{
  "n_layer": 16,
  "d_model": 160,
  "n_head": 2,
  "n_kv_head": 2,
  "head_dim": 64,
  "d_mlp": 448,
  "vocab_size": 8192,
  "activation": "swiglu",
  "norm": "rmsnorm",
  "norm_place": "pre",
  "norm_eps": 1e-05,
  "positions": "rope",
  "rope_base": 10000.0,
  "rope_fraction": 1.0,
  "qk_norm": false,
  "attn_scale": 0.125,
  "bias": "none",
  "tie_embeddings": false,
  "parallel_block": false,
  "init": "normal",
  "init_std_qkv": 0.0463,
  "init_std_o": 0.0,
  "init_std_up": 0.0463,
  "init_std_down": 0.0,
  "optimizer": "adam_variant",
  "lr": 0.00202,
  "lr_mult_up": 1.24,
  "beta1": 0.9,
  "beta2": 0.95,
  "lr_head": 0.00805,
  "grad_clip": 1.0,
  "warmup_steps": 398,
  "schedule": "wsd",
  "decay_fraction": 0.819,
  "decay_shape": "sqrt",
  "final_lr_fraction": 0.1,
  "batch_tokens": 32768,
  "seq_len": 2048,
  "doc_mask": true,
  "train_tokens": 172300000,
  "steps": 5259,
  "dataset": "wikipedia_en"
}
Each number is 128 + 24 x the weight over its row's rms, rounded and kept within 0 to 255. Layers, rows and columns count from 0. Numbers have three digits each. The size before them is the row's rms in percent of the matrix's.

# layer 10 MLP down (transposed), 448x160, rms 0.0517, rows 382-411, columns 0-159
100:092098144130081111125098137120122129156110079138120115156142149129099131083125099188136135135138095097145121115164086098122108090149159145108159120140167123096081175110150137154126127116141123120117161158106157121127135106132164135111149155080151138159081110113123126123155177132124120191138137171167164100104109105126103158074142104148110153153132148139145128105112109125158126159139145138120116115078140139120116141099116152108161126146112141150135129101147122156118179100113133
109:111144159125132109137145140133150136137131123126102136110182111158146108109117155151176090128136088175156113123168062071130179100124139136083150121133116123077089114106156123138153106113110136127108112133120122124127127122090159143149112169161148146152106175110104130141173131181108192137147097122162131131146108150120110175118136117133111116127131147134101077080142130129127126131142118142120162135082120092135112114145089116144123124103119135152120108154100121091160102124119105
113:128123153112101104131109174166142147152150096167134096168165121111113108130132092120135140141138145095131112116124153050108142125101131154124087132097094122132122145089157124110107130127127134144134149093122153153129158122143128121173122148137135145155122165113154125124110111119141086107134149072112143097125125160183145127184101141118168130125093146153173114072107121137157123166123109110125099109089143169150112116174108135121108082120140131174141098166130109107126126101138127
092:119133127126113140137123105166117176151156120117149119132142127105093107185120105100128148106086156151130145096131139169131124177122134095129144163115133144144138159125093144103120100144143165118119133124131103107109109143158088108160117133108084133133175113151165150169110032146103141092151180110121130126144120180135156149164118164137122128139139131145089121151136181123113112126129119144144147153105104127159165098127140113133077142101129146121124089128147177122124130121149108
096:093128124126122152096109114136113161098118144132124147119130096111123107124110144135125120081115169138121126149122094126153149153141192141113062179098124140116147141162080158084109123176094140129170130133176118124092132152124106120160091152141141092093144144133092154111103128137108145086144165125124103124124091176132146108144147161118137147094139097162135147136100150113111117113137149143134133101108146094131124114152178138128115126155075157124127085149099107131135162110109087
105:110127143107110187126107155098127137118107110153126070122195100104141184115099136128165150117157155139144133100122125163128137138100107111138161144091135140090147108151144106127099092113089122150137122153180126137109091145133159112131088132136113146094126104127161128109103105134151162110146125140178084128161125178149164125105125192115126115165154113159133151124159137140132096122125121114110138129118120133138157159139163146164102103151131157152106114117166107105144089138105127
101:086123149142148168110208141132128095082159122105112132160144119147165129124123151130123161146115139151115101117121091027155117101129136142107112096135109120123099154103091094124109110138149093130099104139135142170100081148135131121126118110131101160106143129106072154112141124124148157113130112131131141120144168116130159103095099092131117128128112165128153137126124109128125160151084111115108141178150139103136125152160122112163143109161147140138153159132100108143091111133139096
114:160099114175059076120153110146136124125157134073152123128160164113166107140136115115130112139111144169159127138181112164111151129147159164125128148173133105155116130148126093136159171147116145119100089113143171142164080119100117121120132129166139119122139098093084107125140130164086137109109097119152117126109131138169136124144152133146098167105104127104147111095140138125115126099160131136113123182133125131147134110142085111138129130123175105169105141142170151142102138109142120
120:121119158092085104129112114125155147141183111162141098108115165141110134151140125123108111123167136139113123130098143096161173100096097139091175148141163133102120118148129100119074119124143128094131150145102115103139154139165147134144131142131127138122124117117090141130131166156112098127192169134154098119138086128098186141156148117144034164104126128128144130134132187123138128128132193095147146140146126113140126116140152149121140128130122140125122143100121121169164145127116110
098:091157133126105112109143118158192142123105123101126134113086097112174119138156188168158112133192109107169125161135124080137151121105181122167129165159110147142118128135108136139096124120101091124191127156095096108139104108084107150116141150112131138089132103137122132120129120108114150092119139120148104163162099132144147139139109120133128129131123128092143123110156133119131164135188157150102122135179154118132123094132132098101156098135123143104093116124146133159124093116157124
090:166136124140114151125131155142113117102135112130123125123114127157142154108112151166121130101166096103114136137129130168126151088162168157130095113116109117117128103115182074155111197131120096134116121160134109143131173074160161162124144133111142127167094142150119090190142161124144099150144132145092156132103110126132143148133113116133117150165106147137142145141092094104185141159083158161122102140121173145116102123107146153109152126114096125120135122127128166140135139136145189
098:155131157132095181130110119100137146112122122170131142151127122115108182108155120129132141112143094116129124105107129138112120117148142107131095089188106170157087149136169151117123155140138107113092122116119126165117154108158140149134104151149124155161120143116143130099100108124143119125141108150146143100117078119102131156074134140110120110098187144142094126137121069135147132142058121086098121153068159166113124142140164174131154106113115114150173138139153118115121125115100140
101:091128123120140180117157169091136089109086128138187133155182135116132143085130147146145182131109134088148135105136151103140104139167051121138135142076109167112136109110126119132110135124146123138159124147134107099110151107119134150124108132127082102078114115163121147139165135135116160106163146160145115134118120112089131118120095115134152166124135142124140155141155127145128124118057131123086146113110174140140145166124157121121116156131113091112090139112161109150146149135156117
092:130149118130185092105142117133147121128157166162147133147109140139114117121132107098109082159081188106162148118095139122134111154134141101141106134121165131131156119161158137150116113118070148134154117109107186164112152127157121113122106155149105098069159133156143124116095130109131147120138159122107127132148121157119148119174142112124121081108140113146111134127124135109121144098133107096184108119146069113145131102162114110101104117110092128090132100143084161146090155108091117
108:139171140143137063107144137125145177166148108087096172118149108152137119171148101119141133099176142083116118103122184131116139112124128113086157158121159118120088138157117100127113136095180161108093149113132125158106096145159144126109123168128145156156140089134108093152094145112127128149119112172164122136101125118126130114082128101164141084125132094113127153132163150147109142160156124119110127173112177135104114149137099132110131111088144134149118137110117143111125091129120151
100:134178097146169132161106128135135135118112188086105156107164127089150153169144124143143096124126169121127136108142103188113137172117153076165105148138106146168169141140095185135147099114132127145133126110136117137150114145133144093120116113131150114115137144140152123125113136112128135096084136128099134151189144176121133114100138159153183186132140105128121141111123130198133120108173102105148122123144099123136143146081136149126103136121126116118113095113118117101124115145147138
108:152125121112149095132103122127119139118088153124123097145138130118110099114117107132118129120108126124128138133100139194115111119117118175131106146140153141181142159127132158107098112147126139125141144123170140127124168101083131119150172125102135141134114153109143097098144096134141123150128104121120143137102132126112130098168136129091167084109141114080140123095176103127139131156116164133134147143162114120046082143106154087147114098138146178086165146175128119083184114118097106
108:099134118145147161149114162101108096135086132121114118119141155150170148127113131120128138117142143141115115126115100102133121113138124127123144088118148111174088095120134098188112151142155157129146150154152099108105098118142198107137105145117118139136106156110131108133070132103130131100073153186155126180099119089109131122069119075187117130090100114165145136092142093139151108144123108121114107127159131107120125157124151119144141148124121133135097114146115098147074112147141134
094:117160155143089132094114141125165110120142116116167135092150120131151170153103124146137129087105122122175090105110093098103115114138093082114100123107117108106124087102137137142142134107114140127050177187154133128106180157159097124132118116130099117114144101145131164114125131115102125165161146118145120144097120128164108128105122090125123098175105151113143146139128132149160111123123101137164132118127135119124145085165127130151094153111137179113111125095072172125136127124142157
094:154131125121170109138139149124107113107103145138137092155135113124079145156110126126150108074141169154122126139150148143118113143130118106084138126111110124117131167159120138180128083128120122115117142134106160140150142128141097163150126118116114113128104134125112142114122134159085146097147177090114103149169120193093169128139164188117075103122148115125147150097094141093122166102143153156149166092159143137117128122157093091115103100128113162110147147155168089154121115122140098
103:137142163151095148136121099106114149138122124189145136141104147152163120095150143119118145118154117105099121194114146101138112091136110131092130096103172103137085154141145120140114136152180110108114102081129172093102131151132150149140084117155145146112141117120083114180112112131146092099128139093105117123125136115123141095141117128107134156155164155119122145152124147106136129114088145113129142169114123178170142124117193135079149108169171113168128148124158136126144124113131120
113:166111108128147114156046119122144111106107128167128125114128104170132154146090143137129090137147134140102093114127169092095060151127115111118079102108149094139133148164118137151098147139196104145146139142129129161063110138114115134137132133132129154157112131133136140115083123116150141120107113109134114104099135107095117115137130172145180145130104134148150100131139141137133099113103121119158109133111135161135148141092111130178093123091103155183149121139134113134154076125133134
089:124152188160152116094144125117104140123151142155163129117106071145161105105106167089131144100108153119110158087135135083130115176142163115146075141065085158118108137167102136112130110140099115102152121159126163094131128126139114151151122140160139086118174139131141156139108085135097112104139120076132119147170138152153158099130115140168172131124123124122134161127138122117111130071140136122138101164127113151106158124154122156128125114123144132113106118151127145132119090161131098
108:141143156108100120101085118116141122148156106115157179129155140156123102133117110127107140136133122128128141087126147134120131139092148117131148128176142144146122141144122118132096111142122138108179131130125097106173135118126130083115177139161138112162127100123180117148171140138139155117121137137149109177094084077146096105110122099124178151084125090076146107123154075140138159123132165169125108124150099104077096079116093129147157160103121147104094146147130161111136120144118130
096:108105113178116102132124142148121110135147142098124141153129109152137102101125119090104113149131116125102140155096097138116117136117067138163143083128122127131172147094127102135113158166094137075136081108136152136129112183135134126085171119126135149162097154107073109122141108158129104169145144130144164135116117108145144100136145106114102081090117146082142084118129114088106144122134167142131117121137100144126111134110087121104120114140139128119145149174072101158130156072143110
099:130092105134113077151143148115092124114132119141114125125129134133135103128170107121105114143080113154126141147106106208106132109115097136152152107113108132123141132141111117123105088129094140125176116097107121074147143152132121127133157108115160124152096161106100114130138086152147096135140151115135133095125143108088142122183141133109088091113161157098172086096096121099174140135151166164144123129166083126084143101160145128104163105137129112117118136164098099148128140103120106
089:125133154144118146158156146168121134094084122112119125114099127112161140100131120115160102117117145164128107151147121075108185167132142113117125120178146162131101064143151142113182129142114077116145124130108130133081128052151104101109126106094127145095143187160151131119110122146117139091125158128162101134123109169118122117136138115128154143137146132150118157149152174150145131122116135135154150163126138117123134163164125120175100143157122121137114091113074126113123089134110123
093:090104123129123136134088137113151112130119113100112130111100187142106117101124140136114142164162110071121113161161115105175126104131123165105154103143113110126085091094136104151103164139133115124084098145156104153157119113141162154088163115098132121178092131151129085104147172151120127146104129159136175118105114099119110122100153118149112168166128153108154143120103110178149135137120126132108128124124156131094113144080117129109187136126107110114104149088143089145113108136132152
110:145142120113105152173154116142138145102134154142117149152132102128092126132125171099145123105158128103115117129094136124136149127069087117083107124098146130133153160144112152088127166120168123137138139102159120149150147084162131138146097147129114065134138124112147126066121126098154128161127122100112126078136133159127113092144119202149126114148167117146132112126128184073141138125125153102177113162100143164120131133123103165122129131106159129156178129148140150118157151115115127
098:159171130133155127131135118133121134099161148123145161150155091134170108116117124081120144133105154093164117124145135093165199186070145107148128101103115150105124122141110120075129131127150102158183114083109123138110123152139128104117115154156115101098116109120142130146133077113117156106120126119126106128132137162088153119134119152101135119106172118132103144167141126100125101117107113111158110131113114145132161131144120079159106154169137174134128133160142151096094132155103079
# layer 10 MLP gate, 448x160, rms 0.0733, rows 383-411, columns 0-159
109:176098131108099116139110062134202179130162137099105113117166128112126143138122137147132172131152115113148150138149163146121103133118149151142118141134103103148109134123093101141140120091073097117115127159098111176114106156115130130118135142114138168103160092115159115137124144156138128151121124172126141123103136144167109143155140132139117112135089088110139124108115132145081147189115117114117119168086126146135123102118147167136132073101102111098157103144120121174093138112161130
109:127136130120097161124125149112104137128093124167101105131106141116158162149123142117153134132112104145108144181113135133121152123126130130155149164139193088122103107137107104172150134131165078120111114110145127126121159154080122151115137141152138120150111130099126171154121144158124107107130148161109089114100097113090103132130092143134127139177163100173094097124148113131157082143160151169129134120157139097101081163112140130140150104106155165134097153111112163083144131181155124
093:157120176097108090173123101123116163099149156125171085115137106146138125137125086194133166137179118104136108137146117135144140136160163153111112132167136183147110143077114113111123138165104135154126131151153116130112150125163112101133090127136156139102125094140071152146123118189152141085100160097135148133128136153125121109144171158122131148111103074123126118126136087154129168120097134127159105103128124115109151096094120155140126100159146150138119135129141139103119118156121139
088:113140169157099113110115122108153058142130115125160144157120117138136140160122196128128143096101124131147113158127116119108154149131094139120161132097098132149084139136128130179074147084122122130109104143128133134123151143076122120120183110095127094121138149091115117073114137149113105129131136087136115112126121091169063114135117102189108125178132152095097125140142128121081123141171118088144153146132107130124140129160149147087132127131110135143129132134103133113095164110123142
100:108138156153082107143123104128107158099128103125098144149136126092192128092131138154162106123113106141139178143128117135131129137136098059124122177121114135131146151175128137170119158124133089141113125120141111105154149117125106093162109136090118142121147123148106120110099154157115161139151126125172113136105118161124116147099093151140134171133110076122121153077148181129127112146103116082125160152098129128110099128137123108136129113144112102134156067105105072128097134165103122
105:160123139100139131118172078118091120144139106124127123130145112157102119172122112124134124069131131159126110131132108115137133129126116094102115135107133115145112089138136159108116126092110118142123099167120126140169164124143102153087163125122090082124083090149169170158137119105129126124129083108127131135148108102087128109103121110131111121110160137124117159066132067098174149085130120127122118150146122107156159168137158146108127126142171133122100163119136144061138095107101093
123:149136187125083168139115082139151101130169168101150116087139155121122162124127104099117163139187143097158139101149116143081112105126115183161142145141173101138129159135126149095159165162111111152125111122111126106103102108140146079126153116170116102118175055177126136124146124159101121096152099131140119137114157097178150122132119134137113112157108138129136114160120100127145125113140095121129108141131144137134136092140151126140109129112133145108125130124172122111149122098117158
130:102137137100094125119082083127125163155153146089135102133112106122151181127139120144127131136195140113141116111113071137118110075139139141091159146082176148116121115127133093140123125116111109119132136182082133198116157130113160115093138105121088112121101149159146128139135101107116142156176152107127132123065111124138143152135144143130105103133137114116108155138137129145107132144110129097134137135194098116152127123145173136158150154117114178169148133124120138145100139129130147
096:129129125115118114137112100115096109141096095160121108118127134127113153134126130120142156139109103098100120112115140158105144090134114146124136104127088099127134136077133144096150107161141119106104103149111134141144165112092155123109109168132090114160163105146113149110081112156136144122106125156122086126101144140177061148123130170153131121168127164159111105083148122175117100145131133097125125125068130143097096154142085118153107121073125154193147145104111127112147133113076146
086:118166152139125124132117109133150126152125150111143126146108155137061141183142105118163094104166165113163132121132093145137148130121132138105155128154117175158110120122097116127108086129118092110165152120117125144124123147113114162103145122127129153057158126121139156103150132141179155124146109076124133090117132137151093134134152126150107094114119144126124111128098122129128182126148115135147136143145172087108150081134195148126120113155115094152115119172111156073101104104126097
100:128131113108129154156136120110118113088118102131126123095141182103129119144122128108134142133157134115133180141125117116130071115151136117131115150115106106126117125109148087133140129171108097140113121094151166122151171095178174123112103099131158127125153132126152138106148147124154129155106140149111131114110090174130077145104132167131083114121117146132056146112112106142141157147118166104171073139146150138148067115133169130151126130131133179152154128118166176157150166146121134
117:104166181105139200116140140138139094155159133091120138155123129113144146093097149152126147162139119109144163140104049144117125114126088109127125112138140121114096107141116150169162160121096107143144144113112165126152115125135110113096067122136127142137097157124119141109132163140162121120142139159106115107081094128145107129114171104145112133182140122148115147104155106105130136173072143155087115122137114167120141151156170148138120141125129127140129157109121107122152122186139142
088:123176149153132141119154096130142124146115147130164151139123124140115139136143135080134131173115117113178144150145142132129106162142127102168096154112120111128127145173100111152137127132114118112134116126067173169116124094102155123150094166127126122073094182144152111150146119135089109163148123153129100120111108141107119128150157107147137084107129122125131188101133135116147161098120103103151144137197126126153092157131123137146129127076118096173188122127125135130111116087112152
107:176105107107123156122128109170124145122145126112126102131085102119132128138125171129101122119118146139092111168105153159146131132115156188119139113160148141135118168154148114109125122092168127163141113108133157144153187126113121113148171135133131126131145158126145136140132134133128131137155138140079139148126129147189084115068124100089090123144158139168138103118130092134160086126177138108106165110117130134127164099153171124136129183111110161140096169134161158125160111127094142
100:148129102106143102122116133170109154107141088093172109149079120129103143133139110131158111125144112148121142127121105167163126151129104160152148091164137147112119139106162113159172117163135097075135113142065138155113163135111087128144101155099169126155123157168082088166082123159096118155141129128119155108124135125139131165185137117105122070128127120110109126132134108141105113120102134106128112141133111151143144119089072154126122107097134106133138141101142146146069122133123139
097:134113114137146124154128125102150166150142144093158172128141158100159109174125109130124125105153116135174106143130141096135102141128148097132112128124123112141073075122091161084127149143121148107121089141103082193160096106157126124090129102143145119121140155137145127129134151088157123121118118173116081109150155207101086130122090109129127168129147115180110083137120126118124120108152127132118097144127131137131157148148140105097082134101112145114158132104116085139138137123155136
106:178123170119114135206135122142144123149153149120117117086179165142114126115120142138150122115109114118130074123160148128099125111156113117140110168124161151148064153136144154121119140086146138134156160128123090176152128083117121139112127132112143155145107123161162174120158139112172089147128076142148132128099118148129137131134111172147147119179078088135106109140104108089110091126137141140146137149118174117140116136128150129145135124159157115145133126120135120078173117114124128
098:126125184150097138160150090110126064164119125127145100131112114114104152190126102093119165151155132124156126139147066094148126098091148126095112134080090121121124102155118120107114104124093083136097094129109128159120141098143131127134102087153110113159170089133153144188093136101119097150110133116140106129103090104160110183117124138134124122167129107136133148124125091145140139134154114119128172169113128118153124118109127167105151146145137131154113117130131157130143149156141102
098:138090119101162130185104109113151129112092137160104144148122112127116096124114124132111092142141123129180076145146163118150152142124187141123120106122123137110092152130150132181146117103098122107101122125096096163129130087160112137133119115142113146121108108067129128100101159150113114123120125168111069104094090142149135104134078151134114111138132108141081090115121118125123142118140149152080119191165116161123142140156132148157129127129095131108160109113157161119157107144164144
111:122138105141100189156090114116145107140146145088111127158115127126119108155086127153170152135105116130190100121126123134082109143136103197141109131159128115124087119154134174178121120141119119097126133127112113163152157112153110114094138075106116104112156144105149106094114173146170128123116137148114101097123126144154125140120075150147130143105142109123102116130090132138135158125157104115138160149116150117113086128145133055160131122106082134127164112138139149110163120153126115
118:100095174143132109112084139141107118127137143129132155098090122162107134151155168101121134167139142124148103115117142115112134106113149161157094138106138138151136122123104106124134142122149098115124156131107096106081102136141127109136193100126134122088169081130129148119079117135133129105081125135121129137085140111167149090115096131123129132136139104159138156161151156166081105148136133082124114128155182126204163147099133160152128104135115146143156129141130153072118116149165110
090:125146124103165166091135076153128128125134149141143107134148077144109139115074154114123116099124138114154122142164137136145157135132131117136113112126098150134130132153144063135150142133160103098132129129147119074080130133103170100106147124131113141081132102093075081126125157120129146158108143133103107089162099159124148103123123073093101110122158105107133133169135121086137139113159147164161083137137118157146114118098150152116149147126083144153116126151161149177121133120161132
116:113135132125106105151123101136147157126084107115144107176107146163140188094140108138118091094138105159129157122124086131127153107140165153105159122146152100105128117104106173155124120101083143158106075132123076148153183109125101141111092105111123119092141157137140107173126139107130155101144107105095102178107126117095121149127143132134119126118126131155097110088096109130161159122126143106120119158165129126128113134133108142073147097126095119150144093076110084112125139146146134
094:146142133152058119132154055136104125134130144137074125140138133122104169161123106120138140135175145128106126142161107087127138136142131149142138148124120121168134138119139146093139146071120093189117148142121055118111150106081157160147144113170102121124133131128139093129141139122110117110122135142130098155111119121098125132155127104193147129144126107158080139143139109167121115161154095090094139144136139126140141126094120104146129158102084116169104091119114137102113110129102138
091:130159142116128127082106094149141115123121151144122139137161112106096160122110134108125147103133158042186123105160119111141128121111139168115136162172106150115109096163155110107117149116134134202083161142135150133131145109126143123127119135170138106149145139101171098127148102118089158122112153128088114121146105101139141152127129092156107165173115106151108153139158134117151104095123101122110137105095129115178109086115146166154130144120116115109134121126165168121145095160120136
102:131137139136139139149186132134135118130100105145129100164126113135123141148124116128149160095177142128145104097144115064099145157094110118121114140134083089126123094133150104161131143114125124113087162126132130171156118105086130141181128117138125119065147149151130162134140156099087121116064127168135089133149080130116131173117122120145164126133125145135089139167164105111186167102121094119076122130164178139144117131124132151144165141121124144139138119109126142101127106136143116
089:132129104103109136162087118131142157106062114156104116134139099101127097129120071141157144109107130139127103109125160163082107129121152103150138132144148129082132118114175150103131080183109159088146105150173122166127125107104102141142103096108103126112129108096160166159179112168088151113079131135127123155144118089151109114119096159097160131133136091118127096109118102140138109093111139144129102110111126143139149132139108122125130122143160155116121093143173130145143116174106119
106:112122119169110128114134138094090117146087105106122097145128175137127186158101111111111152085134114169132094123132089110096127078148130140104106085164115100140117139119110171127112140090143109133163141112107139138148138141160107148100120124140136118112102117113090130113119105125132129132115084130117124103150154118136138145098083119101089163158122132154177125101106143146148171105117161096078138191133157130117096172146141123118163128110119151135121120089091140136155105139180136
092:131162111126138152149102143178114134116132098145104089092139181138136103129125152159158139138130178114156113114111115116146121096102154147143161153126156145106110170171159144068146124123095100149204168128074134124127122126182109106140122146110130124150104117144156126156171128078125161074147113142132175119136126108136117145129152131111127097080146121122116136120162135136132113172093134103143116108112118119128113109131096110110131125132117158106157131122130141101134098164093091
# layer 10 MLP up, 448x160, rms 0.0696, rows 383-411, columns 0-159
104:145056125131138128150140129115112121173109204146116135129087138157146104092149115121166142126144142164100125124167176124152129132123143137111119109131131125181145118159106117116060098138103147130134163146124166152138162145124138146174129132100112115101177141153111117165146142190113113098147155130122106130113092119151141130120112135144108161106164191125131112149116149106147115121156108154137131138148119119100145088123127099081129135173117116168147124127127125131095097114149143
107:153111123138150120108133142113141129157154102111079091148109163146124090096169120108129127169111179130098119142126086116106162132114121109085085092102111095131151165150123175135134148103162103180167157092113168101142147145130139160155086130140115120108146160128108094111112115095138120145116134086116133115129157143125147163139124100091122084142158107137140119125123133147109153126083131141105167095138162145126096124163140089093160158110144122131096145128094132097126162111105140
097:138141161142141116091101146109118119068121102103087132145080124136117088101121125109061123134124104106145129128127103107083111097136142137130111133117103119158144118140082123185127148106152103139110112164076165126158146065146121134121144161106119098111052117095119142141095171135136137177105109116186113145112145125099147139117140117119137151135152114106140151111086114113150134105134125108090139126145107134127091123157109130160136121100153113100146118102139126121125162102093145
100:119127121092133148134142140194165139152131122142136110106139089134172152121173120091143185145141139109114108080154141132129130111114132133109132135166123131151099107128130135130146094153113115155135103129178104105110104155099125110119133125134114123104115104127113110117144114117106144157096157087120118173150144080143123107137091143117125124157110165080164105136138070144074100139096127121141145111111130115151199096134116109080155115167131149119142124136080107144133128162086096
102:100137178175093147150101130136109131146119113125132116091122142097181141121108129154119149097124098118120112123140115113116096134123121121076115173108107153136065115154118108125110076134121054077157150133153114128155153131127136096152104124104112112149138109147172128103141156172161161101139120134122107103143143125128105154114109173114157149135168091104148124153135121139167134135138104143120128131146143156141125136159160157163107110161132129137113090130115086103168114158108077
107:089134157098111104091109127152151135103103138118156166096141138130140131108127115125089143107138103110079150105097090122139119088171147147116135180114133164130132133087152148132163163122067138094097120139166168123117145100129119153159144139176155096118176144123140145149094126153177105138145161132106142115100112141149114149107151152133116127158137110151139130149154112126153098191123134133124108149115103145114132157135105111122118115117129089152177100127070130150160106151140147
111:136112092124156143161150134119137107120100108137177130086119112111153118149165164146106143149128136113138122166140140098138087160091140144141066168153110088151149148131126155092145117103159069110136184116126117124184153122110127145143149135160134069148112101129093151099109119132112138095111145116140101117118177159113132105135142116152120102123117148112127093117121155133093133106142135092151143104143144093144118114168071139118153069129136107143144145141119146094146115098100135
120:179137094165133124116167166171134131121130175137086188120140116123096149144144124138122142147119092118089189129122142128136124136134121150155105142116140145112140087114133186064157149145115157141160136120098138096132111155127129112119157109163137154116177081129135144103143140123148150098105137148093087121123107118137090106125139103098135119137147094152144135140103150127112112119188080144140113096083132088115123132121117129121129149088137103124137134123075130112170112159137119
096:096132148152164142135120099137102147110107109166142108177123148128102115121121088109104108113135147127136102161144109139122107108109091114116145151159100156208167109100106119147178142109121134161147124132150121116166160114127123112124123163144169118100123173152097132130120126114140120096152140169163102098117125167071097146175179146147159122113099087119099140128106152122136141151113147105122124123125165120132135123092137118108162111163121125186147135146173116136107148134111166
094:122132159167125122153081123142109117162138143111160138105166095195162165154105126113136143121132161127121128098123167100147125166153158163102159114120122172149121128111113106104071127149112150126143131126102104100106145130092059107157129102105139126067161127118139143125107129188144113132129137105113104091127094135133117111134135126167145158080124158142136113128153140139144158134145153154125110148158085118133105145108106124151127116088120152151077136148139152110156130105152097
103:121127167105131095163157118077175146128098108118142109123153143129161114123133106140175142109130129115180137079131111125150128148124127088129131141106084133139072123138155168120129141147126110116096120127175057159173092130121128115149091142131134155142129128113118133148148124131178143086110086137139142119152101128135140098128171133140165116144069070107132135143146135114170150138167137133150094112121160157130141099146107131146155130127134114119101152147099095076117117134137146
102:135142127133104115123161132118083063096096100129111106123142156092119114141093143158129160116101100120153096086137117112105113114154119125125108159094170109125099127123156079119126147126113128131109108144124117124091184119112121150143134117141088128119167102148112149112092115123101136132103100148174162113127160086148132088161091142132158153139159120121126157142132120108103101170166107106153139158121162073178111123114159107125131109109100155117114125135182108146161100119156156
091:095117138122110088142072112122101135125102162134130129130214132110145118074111122166114141122136114123162107115143132138149120101169136164092146125134106133095137128125151176110143168141135151117145107090125139149094088119179109107101085127132156154129130144128105111152163096144138109126129133141134132124131156141138090133089135188134123139166089090148188145111160098150115131139113176107106137164122105130130128142116133142141130136189128108113170146129116138132104122169124150
102:078160123138128196164087089128151159100141102121127110122157155118149125098113126144154128125107112117152092156161103121128091104148118135164131122129133143136176143093127132119153165085120074096139126127124136127140134060141092124126155101166113126145119111145169131139156133147138075139165120116111089097122070182105160143121134124096109135151155150117129094099149121109135126157147135136114141158175148150146124139110133107072147148147099155132132112142130138130129148109107101
100:069109125109104133098107115119165109144136097088114124121146180124141145100096127115097158076166104136145139097082098131104071092119121116101122127154158129097099115125131122170105152137137148133111088201141153141131086102161133116152122142134162124137112162118105101118141100142169150126173094121137137124101157127123124154122155173118128134146124106155160112170107109071124128191119120120140142107157131155146093109136140124124124116159157153128121144141117144115132151106140119
100:105118128133141088135112106121141128170120147103157096154156132135142094126099141138128130119131117145146115144099157133103148084164138143144111109121162122135136158134163173110160130164120139101117101099140128117123108097115088086093153097074145158139101173123120110111142113082135113168130117150098108134150148141111106128153114167105126104085101085116152116076133179130111126116140194114120133154137123160098091150110126113131120109117140166078144168154110088125157174127138118
109:138142140123100146101098118089147120060091134150128103102102094145161137101101160126139150137109112138123149130112087140100119129157148150083154141101137146137173111115196114170121101131126126149102127119166129156130155157098124092094101127116109125150137123087159144154137123157143100137140142134157151143123141100176083105100139141134088143096133148122141176077154074110150136161163167133143159155109127108106148126099121131140149127106127168115121105130126117162149087135137132
088:153150123116187144080136153103142195120162114129119119130182143118128112136098095160149071127087109117114115101148119115113153140139107124151156127135115091129106121133145130161155145126147176165089179149148116119109172131133131141105123117119114119133101152151137113117203129103104116147109156170131126118120126128138133089103124110161153129140121173168087164099143157139111105124118111107121113094088116108155173123147146103147135155110109119103107110102151090127141120126160152
099:109130127131124121143127122154130151149179108136145150113147147119155152144115152121093128162166121132171152117106138132136119100151171101157093107066130115145138116105144167140134124160085140187095135120143084133167107137165114108099106124130150135110148134158098161087124107141170167089171147096157148133130096129111144114125095154101138151142127125104140126116110139104100100190089122126129142091178122131133115121134131107128118120121140144115083158081126166139143156121076147
101:117080127148100160130140148150144088116095105163150128118150146116132188170174206115135151097093152160147137131094105103101145127093081160112127125141156149127100115126125131141139153133113115149128123119105125136168117164124119158097089138139096090139146152073129101114090153141138092155173152129152127101122118139142137150127151119154111118106129158132128113149110110140118134142127150082114135124176101132117086137136135149159163078112115130133114147110135177121125170111099154
107:145143137088146126126125159167145129104143115134151167121128091115124146095150128082132097074146149120136178157144153089139075109118151114116138116138102126152155139123129101140106102176105126150128137137121109110113058096148154170124149138114142138146079143083139146127098097120115171073139070107190133152154180124099128120132114103141143135127102118140149136148157155130121126124126116090117143141114121076144111127095122130155108126150127134121144082129118103112119096106148159
094:088087093123084149140129132144128074119100078130087124096162167155144149144150145174136128126115122140090131124125124169142118080150127108169162143151151090109155136149150147134116152133107122143115137143116099109135101139150103133096132116081092138175141110108113108142145140126128157131156114151115184142106139108148130194131146122110117155121128149121165133105135128138075151135105178153154145123073125148123112121145130134112111161106140133083121111108146102174147173115122141
106:125112116160147090138111123156101134104093127154133108086101143115127108148160085161132126155160189145111136109125140116127149095120154148121117129135082148135158163106145142138167141133140142147116144139144138086107083176131105143164153124099131123134121105109108127130162109148119122162079103167183125114145187157131149122143085096121112078124086112112149162137131124145074103116118123197098150132123142103116152153128154117105134096152091103129153135128120127159138096124132138
095:100113072156086081145160133162100122129170136111109112140121140121132118113137136119089154152098130162095160129122090132124147122122098146176116116124107150109158200078117135096115138114116127105180102110124126123151095132127095139149160140108141127142091123097136101133117117165139174141157107113152170130125112138095129102153131111114115086094139139103137091109096093112104150134159119129153122160149121134101118114099113123109144118138138125145116151167074097118138159061141107
097:103114106146111097076128132188141118134124127112110128152114109119133128100149141079101136132125151123144151127129131163112139104110135166166118155145132172074131131118156131112077105126090187143146149115149170133160127111136107121114157181120158152142100157085115127136121080150143159136161131086120133109146137097124126121182134135112099116102142128106165113115092159096146138119167131185125121111127098129115135130130144133147114126151159123097168120200110166111133126093137121
078:125163123100110136132090109114102112134131183118129156104140129108152161128088123137134115143088127117123134157103131113140097107140162131134173151105133135122115111128106162108141126126165137139096164142111137138067123165137111127122084087163142129169156067141155111132141089124111143135134146120135115139096141133093125112125114133127116183113139050190109145083144114135109057125116121129125150124104090085117146103099133097120108137103103122148113150119152126105128084158108146
097:131112109073114124137151162175111163134098104174146104096123138162158106105125101137161134123137139131172129139119110148095126129153128131098123134130106111130144118088150149080123131144134124119137128139129117147136135160149117106127081134113107109137131101121139156152174142180147101122079150123106133124134139128147151141145104193096132069134117142116126113135164114176109112095094145166142140141112109132121182174172080096149141137125121122157155138094097095152154121173126088
109:119108134120116150140091140149113103109085141120179135126070090151142146128140140113103150166125094114112163147144134102123096144160156143142098103124164155132143117130133109178130108149112106119131109084069160162121153100139156146100101124140143177129131157130112115132095114180125093150153113176100138133118125147120150133127108137096098155135143146164164088104124125140141122131114138109121132142162127126156071124114113109100127115126140131122141058085115138160156130083177153
102:155138156149137136114106126155102096140131132107093141145107129133115122125112145149115076126131099094135152097135119081097166157141128090122139093094143152146146140160183090123135116140178080143160143103093142086112133152132168176125141143103162152104150146121096102116094166091097125150113161127122126103159126135177112120128129143118119130103174124148129144154153128109157130199131135142126076160125103173097123090123129129116125118118122127141156128130112178116117118170148143